Weights of a small transformer language model: MLP 320 SwiGLU, 6873 steps.
Each number is 500 + 50 x the weight over its row's rms, rounded and kept within 0 to 999. Layers, rows and columns count from 0. Numbers have three digits each. The size before them is the row's rms in percent of the matrix's.

# layer 5 MLP down, 96x320, rms 0.121, rows 0-95, columns 192-255
097:468473483477423454419500474564469493480536543489504460396485529472458467577531516488576539458517512448492502488491492498448453544431617530525433557427510565546495444500494437447436450544540489
096:476461529409486445486407474497494442511496524456477618492510482541480501485484506472463492497504412465463526458448560551621510585579568511546583443505486464454464507546472568486546559476516429
096:483496529470444488460571471516471550555412446466504497552506509534447476517548523398605530451511505542495552551528483493518478533600546433477495518408512489490511537491492563515444538557509522
098:477468479501382455501430463440581532475482549579481506527502470530508508388513452448583400476544490549428469555569517374530507515483542514588537458494497466481495599508501548551466496456411449
092:480407512572472528579508413518564482412420511492564520496526472364450459461473596604420501488445407623399550420468561501484527426513474533436526501493611558507519597493520457619522550397573471
108:491536569491519536486442498580471517558519561529511445524527499481498520433479588491505416624498519515491482577519488572516549458539482522449539505549498533537389448373512515456470468528599602
105:445561527516465488438428575523515571537541406581458444451486433479453517523603551501451452479473525559540455402614497596548505553433520487439464470483426491506519505555528529507548517365596511
097:463532508483437472515496534585439412518426412501450536553489406533483499493560488488462326542582535478459491529456498544619448514493506565482549522523521532492601522523485485585529498432534464
094:519492385478480424486510514496553553552579402513532489398491510484440527518498427530484506522510489544507440485425517494425459475394436444492543491465553467486432446501518482437577526521475510
091:569483488497484508534520473457486476515484549511584454496534566559614502419500463566475535515544474457392505578525466450461500526438379453488475480567560522528497590547496475447521494525515553
091:476491612551430521604411469443443434519501497551500427433527473472557408478586394439485592418558563409446507478517517447510470536539548518544464459524487566484482550468570423512512494496500570
112:510471516544576513503523515514475484404479496439419531429482448475478432406490528533499503487487466415425534465499494468464539551477516479588515470455596483503440504461473596485491551502465516
097:550552518552404506513488567481523489477582476524513433485477548507556589548546486488469497475466472456429486454452550510505553538453482527483573503417551532521450499433514447503447535499452492
103:494565594475529595506404534518429516517545493561414493419453478469466519451431623545525466465427506590496483444445507539514509475447510489510429433570522504449481508481546458486479508467499525
110:551535540527498532464534488512570450445480527521581461498598555503525541546482460450414502489505382452546473545455606447510522434491556432506512600437547426508526607562455421500560468505509406
095:559478481510501528503468471497430502481515483547579493562506540500572511528537521478511435541591509531465441457514393584522483507581474339489432514473498533470473604557383476505478510449571586
092:534502498531522436493500608518489499399539510445503507499442445502471560540488424421427559437454572519519508489517475452558543421572458463490479528525428508494502438457456475411600464511473459
107:530417539495533461473569513446499452553381488479515579479477516515556511513537558607552516423466398567518461503463540588501472513440623546574442451569461486494487516491525494500474565486473437
091:524445455470420496570457447434457555531498466519551471421518378473592504596514453520518441415547575558510494477449453525513508515488503487665445465505500487508504464466549504430520438522424523
109:449437456415481456472513445413537494496374457484508453383517444555539504551469460493490467506512495518560482541513422417530479540503495589561427490451596618444469505540440507493482466419500561
099:509460413400582498598524553462652442421514476570434508476472527486464466570531506589526477457459401539553464512430587480590546510462486472514487565449474445475430560476466456485480393503473551
092:511418449560507501551440466526450441526420541514462467424510474553484527509447476514520534541522524538454491493481483543459468463423485479502442424521476532495623460447496327402437532488460469
104:460552482541513558436436479614456569514506510585565411581494536447495557529449450504400480543500493486443536492465506517585577550491565532471478379492454456449442483428493415525561412542510570
094:480577459593487561425470446446446463542487422516494511555417543530504575445558594512465502469542617437490535529446509487445482432448513484455505408540549502469378555500406449511490511448532524
099:552414546566539502479423439518462529553503462487512498512463491436591529530492563556498417530402503486501467470472479477575572465499497525507453532413452582608427530537493516456565488506479491
106:439542484458421457366547496443529531500519472532534485409515492537503581555486552536477546452493467526522585597437458415476516541560526526546587477543404519478513424483392506490499512550454521
096:526439451443492482590558561543475553483547611493463569526555466547488558505571437450488490391449486538490583600475468510459452508456486556626487499562503510577496488562484466444547448530474515
106:505548526541465541430545493452508459564607439510452511533497514469526483438500517523436517573467525571474420546555484538521498481524472497424473372498594490455457489476631503521539453541532513
099:507535592496478456485493526553441392597447575507504539576346460523492531455495493447451444542533488495442507494476574562568466429508520499432443524526481577424564435502504469507432504408576492
115:520546532472510506580467445557529488472603481551451555555522472476472523474540532401368478498535519408488502476497525507415574552559489425458574511552441442500525494464641539532507476470407552
098:515501497493546434538494472559530574365491560504541504511464451566414499505430494477487469567528487465425495468489542514448464498506502514495474507478468473601492500536494532482406536468594508
092:499450420459482444576504501531530439511510511503539501474612456494540491526486465491499455533538414576535465520464479456516448480591545521510501503512564548487487472562499522485477530533497458
106:488511482507499515573471631497510473524439528446350498504540602528494517544505531573498607494536513573573465436460562581567493547466470501513516468537523519491450444467512483457540432462426468
093:502499459468503480501526470470420463478535462536531515493612564472565570491593518540403572413393466459464549532510438577456494529473491578573548595521467533489537580592501528464428479424587486
094:489513501498507506517513523490390627493476555538624514400488556459494475523531489573433537545510489450527624509553577453480422506439508441558478439485466507463472487503417462392513475514505566
093:508469497446527496470467612543501550576532535573487505470564560397569639491405469545540432471500483574479516408474447602513547462451420565400521522505450551459474485508545499495591536455445457
098:467470448414477469527455450489440497488509464556531555395394550495526455488480508497518444529445613482526451490561391413511521487513509508505474586452499456517423424488420462497452531451457492
106:502602517462370572491566566572518483541542458439534526570483464609577567506535533472550517479595477507541444393484423522494518476518544471451433524482528530451531494438525506523440461523458351
102:470459452478509502528459501457520539536489454529407514447598509487440453566490467531482517532488534505497526449537489543471499442493311577480507550469481513482503564480464524535466651493505572
102:513516573407571521523480597407464438500499509491388419556447588486554518519530459595532524503483500496484439499530563529564511435498528595461488483465489532417492527440569439538516539579546520
102:411502445439560518467527452529494507416532447437613487548493548576478494489510426541431524472559506472554453496453459589519448563523485475475527484489375521526531503479456442501520545448430583
101:565500605540454466500511466448473537537514465524559546497520461554526401469438537540365510606472534540474431396547551441519510481454565482526515553507472532581582545473548563504502440569548517
098:473611542571559476496481564518437478463448474469590495494470416443493491538424582520478381508487411548534471586530471454514553584399517559524536519490516514456512616441546505486553494614573512
104:470508543521542475443541488479461504528520490430560588464545519518513423480452446518541582466458482469477481456486499570585535493448540456577558427512506468498540440544522589521572491525498471
109:478439485546503554480551500428494511491570555513555478501535579490515503517509411440468432614488509557490536449537528370521529525574498467437426499502494408468481502490517537496571383586488582
105:505532460489431534601566448446538564561503491468407557476480510499482504522507489593493433553519472449596450526433566521473505566483575483439482494446498484543538505491413484572384504440410410
098:398526578472451462448524473458474454447465524403478536525526604529596535522544458485411517428420470480499593523516428506447511475395510524519434455479501492541536580590489570481514394591517459
108:449546459499511395507352481553469456514510395548403514437445535477497514472556467538474409564497485522496461492474547505539547534474528549524497494459544581526421470476440501520494481450539480
101:524446494525484587492443476403451483464549491470477483563535482442494474493441502497498456567428485502531510514458510614435492536480492520486543513364582460490486492542496500456558467452408541
100:545630450455493483519493354483483497437496446547502524403511481574403533535490521489516435480511473423536457473513424437595477442485484542426500487509521520651436566563510519468408615543560584
095:519442517522489573570416429542549527376569434516473415498454471473429471573392578519492481429495482489519512522566376466600481487495578471427508387518530512476512529561424630582528648513475511
099:502595488511517600465543509533528587569476436511499465424524587448468511460536534536529547520574454617585470530509533544459484577431472509516454438509522514474492583491481526585539529479487498
089:472581410511483491502518512507513468436499565409546441529554552535484487453434514496467480497514530518447529367469497512591458512539506522498553573578472452510474451512435530519462498488390494
103:568478512506496556456513502443585483545527458438491496361509530559438478624567465526446487555509489629523417498379545576482554498428518522383455462437540490478575518558452523482536482464444444
104:423474543446496486582463550573484565526566438475503425599489501440491545448503561441457358495498495500597551482533443471527485505502539632497438494493567547433482493405544512497474444466498515
106:430554544468485485489521421527542465495450445525455572537514538498435495509484527514429414481556536556565484568446445447428486547456531388481487518485505503498401560547479584482601491466512525
096:474461534555479552460504477554468511501504497510426426573521462553564572488600495511428461478517526496449528504526439565468452565559513540535519567506497448585495596527494366509553437410461526
111:557536404471593518482507590549521507417481518497548570515435482431421529426476521423482559534475355404442447536486622575577494506532489462538554559542631542441509439514497523504507494486479466
091:458572516465404485474519484477624452448563480462524570492470506473534430497481533500565495524462514532440552513592468491548443470509518452586497512481550447479483576579519482460418599479529574
103:514497416475590603464501506489548489548454427523570452395472492554548471567491462637528450450532528541507501474461465490374430534495442487568477533603606563532559448511527472578590572536500451
097:481492502561459439384427502548523413533555521557538516420451493509453560415525437470474578529604543445478442485553529455572532540545356562426566500457431443477492539517561487572472509492528488
100:387462438495493455489478434517519437498550455491545470477490371570514485488428626520594584538499517528531552512523565463439568498579522466459544482600472504488437499472440488436480507480532460
098:466579496572453533436470507541509527512577560441468446526485528468538515405523516368514557441378426509456568524559463464539451457515536496552555436487453564510493463525442490488530436470569477
104:468485514477497567478339493461441515533563580542494409471486580503534493542506526542643513563634542496543508527465510516479527435515455537508380529409518470585449439612555510481519465567439576
101:593467428564478462464494583572612507505514533457483464435545514541491541584481492465545556507523496509487495510493537468551453532517396418531471413500370527505511419500538458406443511552473493
091:501479505426478515479471570455462556406509424480504495440469507485554508569483479520438452456500572572618549537506402498518569436507489567506519480447482522505439518473462492485540581544559487
098:535488475400533512495397551529450435450463510564572479518535457517529528542535428457439439487497558434472602434468503497546456519513483521467525521496443589532579481560583387553511428462522421
101:485416444489543463459470517461548424487520495481440487531529471533534468417490423517491571523554480479490407468482515556522536474594493523515544479362436440497491550501547460539483476573462519
093:464486547523541393482582548507547588515565491513486537557417433399480562512440468487545464442472474499434566498508526490465604510459496405548446503490587448461406472461409596526538529453426475
084:541515511474488550442498574475468562403535518579445466555383576484470546482542383569540521452480521475548549490485617497546468529484497565460418526596570551406505528436537547626435449508463482
093:461592505554515530412426449582501568599439461479532384553451550450514509520509488435489510491489574450525510604444475551526466571459590540489570507440471486587515534485462540465453528495528562
101:438597557512414465517492480594419518577486570485507509512603545517348521479537492493460450487498531507478492599449463540486527524485573533419503534589512451533527469544505380546511469524615544
101:533421448446544521454551479500506608494526481490453481461541457572514492536489500517455508488595524547435434465528565422490524440483568486485566555482572544469529509512422551529594474465543612
112:569499499482456533576556577510514590490472544501527447477469443457537490607459485539523469477532494504533528479582417384594517416443511442521448503495607596475526418505406474556455516486521463
104:494501525405535425493485470485441538440566490489491437503512580499591498560448518494468515423492425485457484558434421459485461557536444448491560493583432502476559548542440474438529367508561578
098:607440476551537515501463540515457485515472514443469438488454490530544483575522502535466506465525501616526488518533476453498456431422445470556433527554498520553614430482575433492505453405511504
096:519425475518546502555518483548530514465530516492499599515406497459520527465439533441554507520376510513478533436540475500501478513555507431524456534436506584500494566521434524500453497495548541
103:554551468545428479585622520502584468438403554469546499456563358521511441494553582428583507482497495585492556506525544418481446502477429455498621531430498499502526584519493493497499546513589489
097:529569520461474586557428475423590446507480530500517525462512488486502492568500504543492463491450551502502539586405407469408476474515476507509558498621488558436444481513476443498460518543433483
094:515464489466478397486683477550634589472464561521569640486491464519441433414531522420559478512513475510423502478519507458476543500442530423517469481497481459583457502520481561478472499506536462
098:644439508578571393540531445523514588461456468472490548519534426462539502517477522527477471517479498458522558532467440442411519529464484413492433472475500428549544484459467561565478517536437494
105:610505487514506529457448521521515456473577518451452385502485424633531506521470453536477503533511489510501490518438554423579498574491567601447540398510573459514548474409429511553452440525546507
086:448465498437448583555431624454527515521490435453493500511520474569560495561489496521534503466445556556504501446584468475501506438505412450533448346608463576461455482450526527490478473456520518
102:430463418481551440443537424424462522542451609534486510574527491557500487517456461531507486416538492508497525496388561461491538543468430487564495500529539549482543504561540469481485468458509564
101:405411487558511464417427580480510433524506502554509564471521512577461453460489442434546478558537511479510409505472545526531596507501560501431620498411482467493451504563471576431523476462502429
098:462499491528432566535467532464534456555412527551521549543533581645529519492452407456432403589586583510502515398515472428474567559571488512456448460475479519460521518369541498522509602469486515
105:528470478547417530499513587578569462445547575434493514471483471497439532476505510510489502505498536527535412531422532474495584538565557498529490568465550517461467585464406539398517504550515472
132:463519492412482555474510497521509516422493564491527523520545412486408628560567530512541493459482551554515552581457545471515663431506466470458490508460498353429450517480430515545488396546487518
095:506467442495589463497480511549478659456565530448530437505525483408489548571472537480463565461460440514513476500456582501513510485477434482567534423473523513541484542587385462495516487524476492
098:558562542566505475474532537477531513570491395565463485598493494495495461507535472479503413427571488527558488554453485469580526454487595482562565550583556418523499587415514514479440540542439563
096:568585504382477562482542532481576449479456517463469521512472558572493531528448525458489442492619474501532536523471497571514542556522469495509534503514405488462517509445480500591439505449449416
099:521529582476416543590459513515525434505558486471474431494461453442593497457481549499498432513469465525503462477449516544524498501606505474441485516600513561436504536409427420488491471535540464
100:439467425497461469603540456555512506495493483510550444468569527460487485516483507550523482485435444501496494479515528453599522477515485508548577533570505553545525556388529583402584560414455525
104:464438510517475480504501524580517524556514522439396456441486482460380571486454542465529530477462595546443486425488575415488460418521475473426584563461501446552545473572588544400455478505496477
096:481499497543552518490433477509506534452500534540524418558537544542490524482500470586555530604479474496366603575490464531473509464522494539416489460487548487527466559486556462475439509543552506
099:529530473477497552550444523428509539497513516482486511370438533506576383497457415416509527493476389423476448486478547517494488518500469582557555521550529634543487552375495388420486540436516519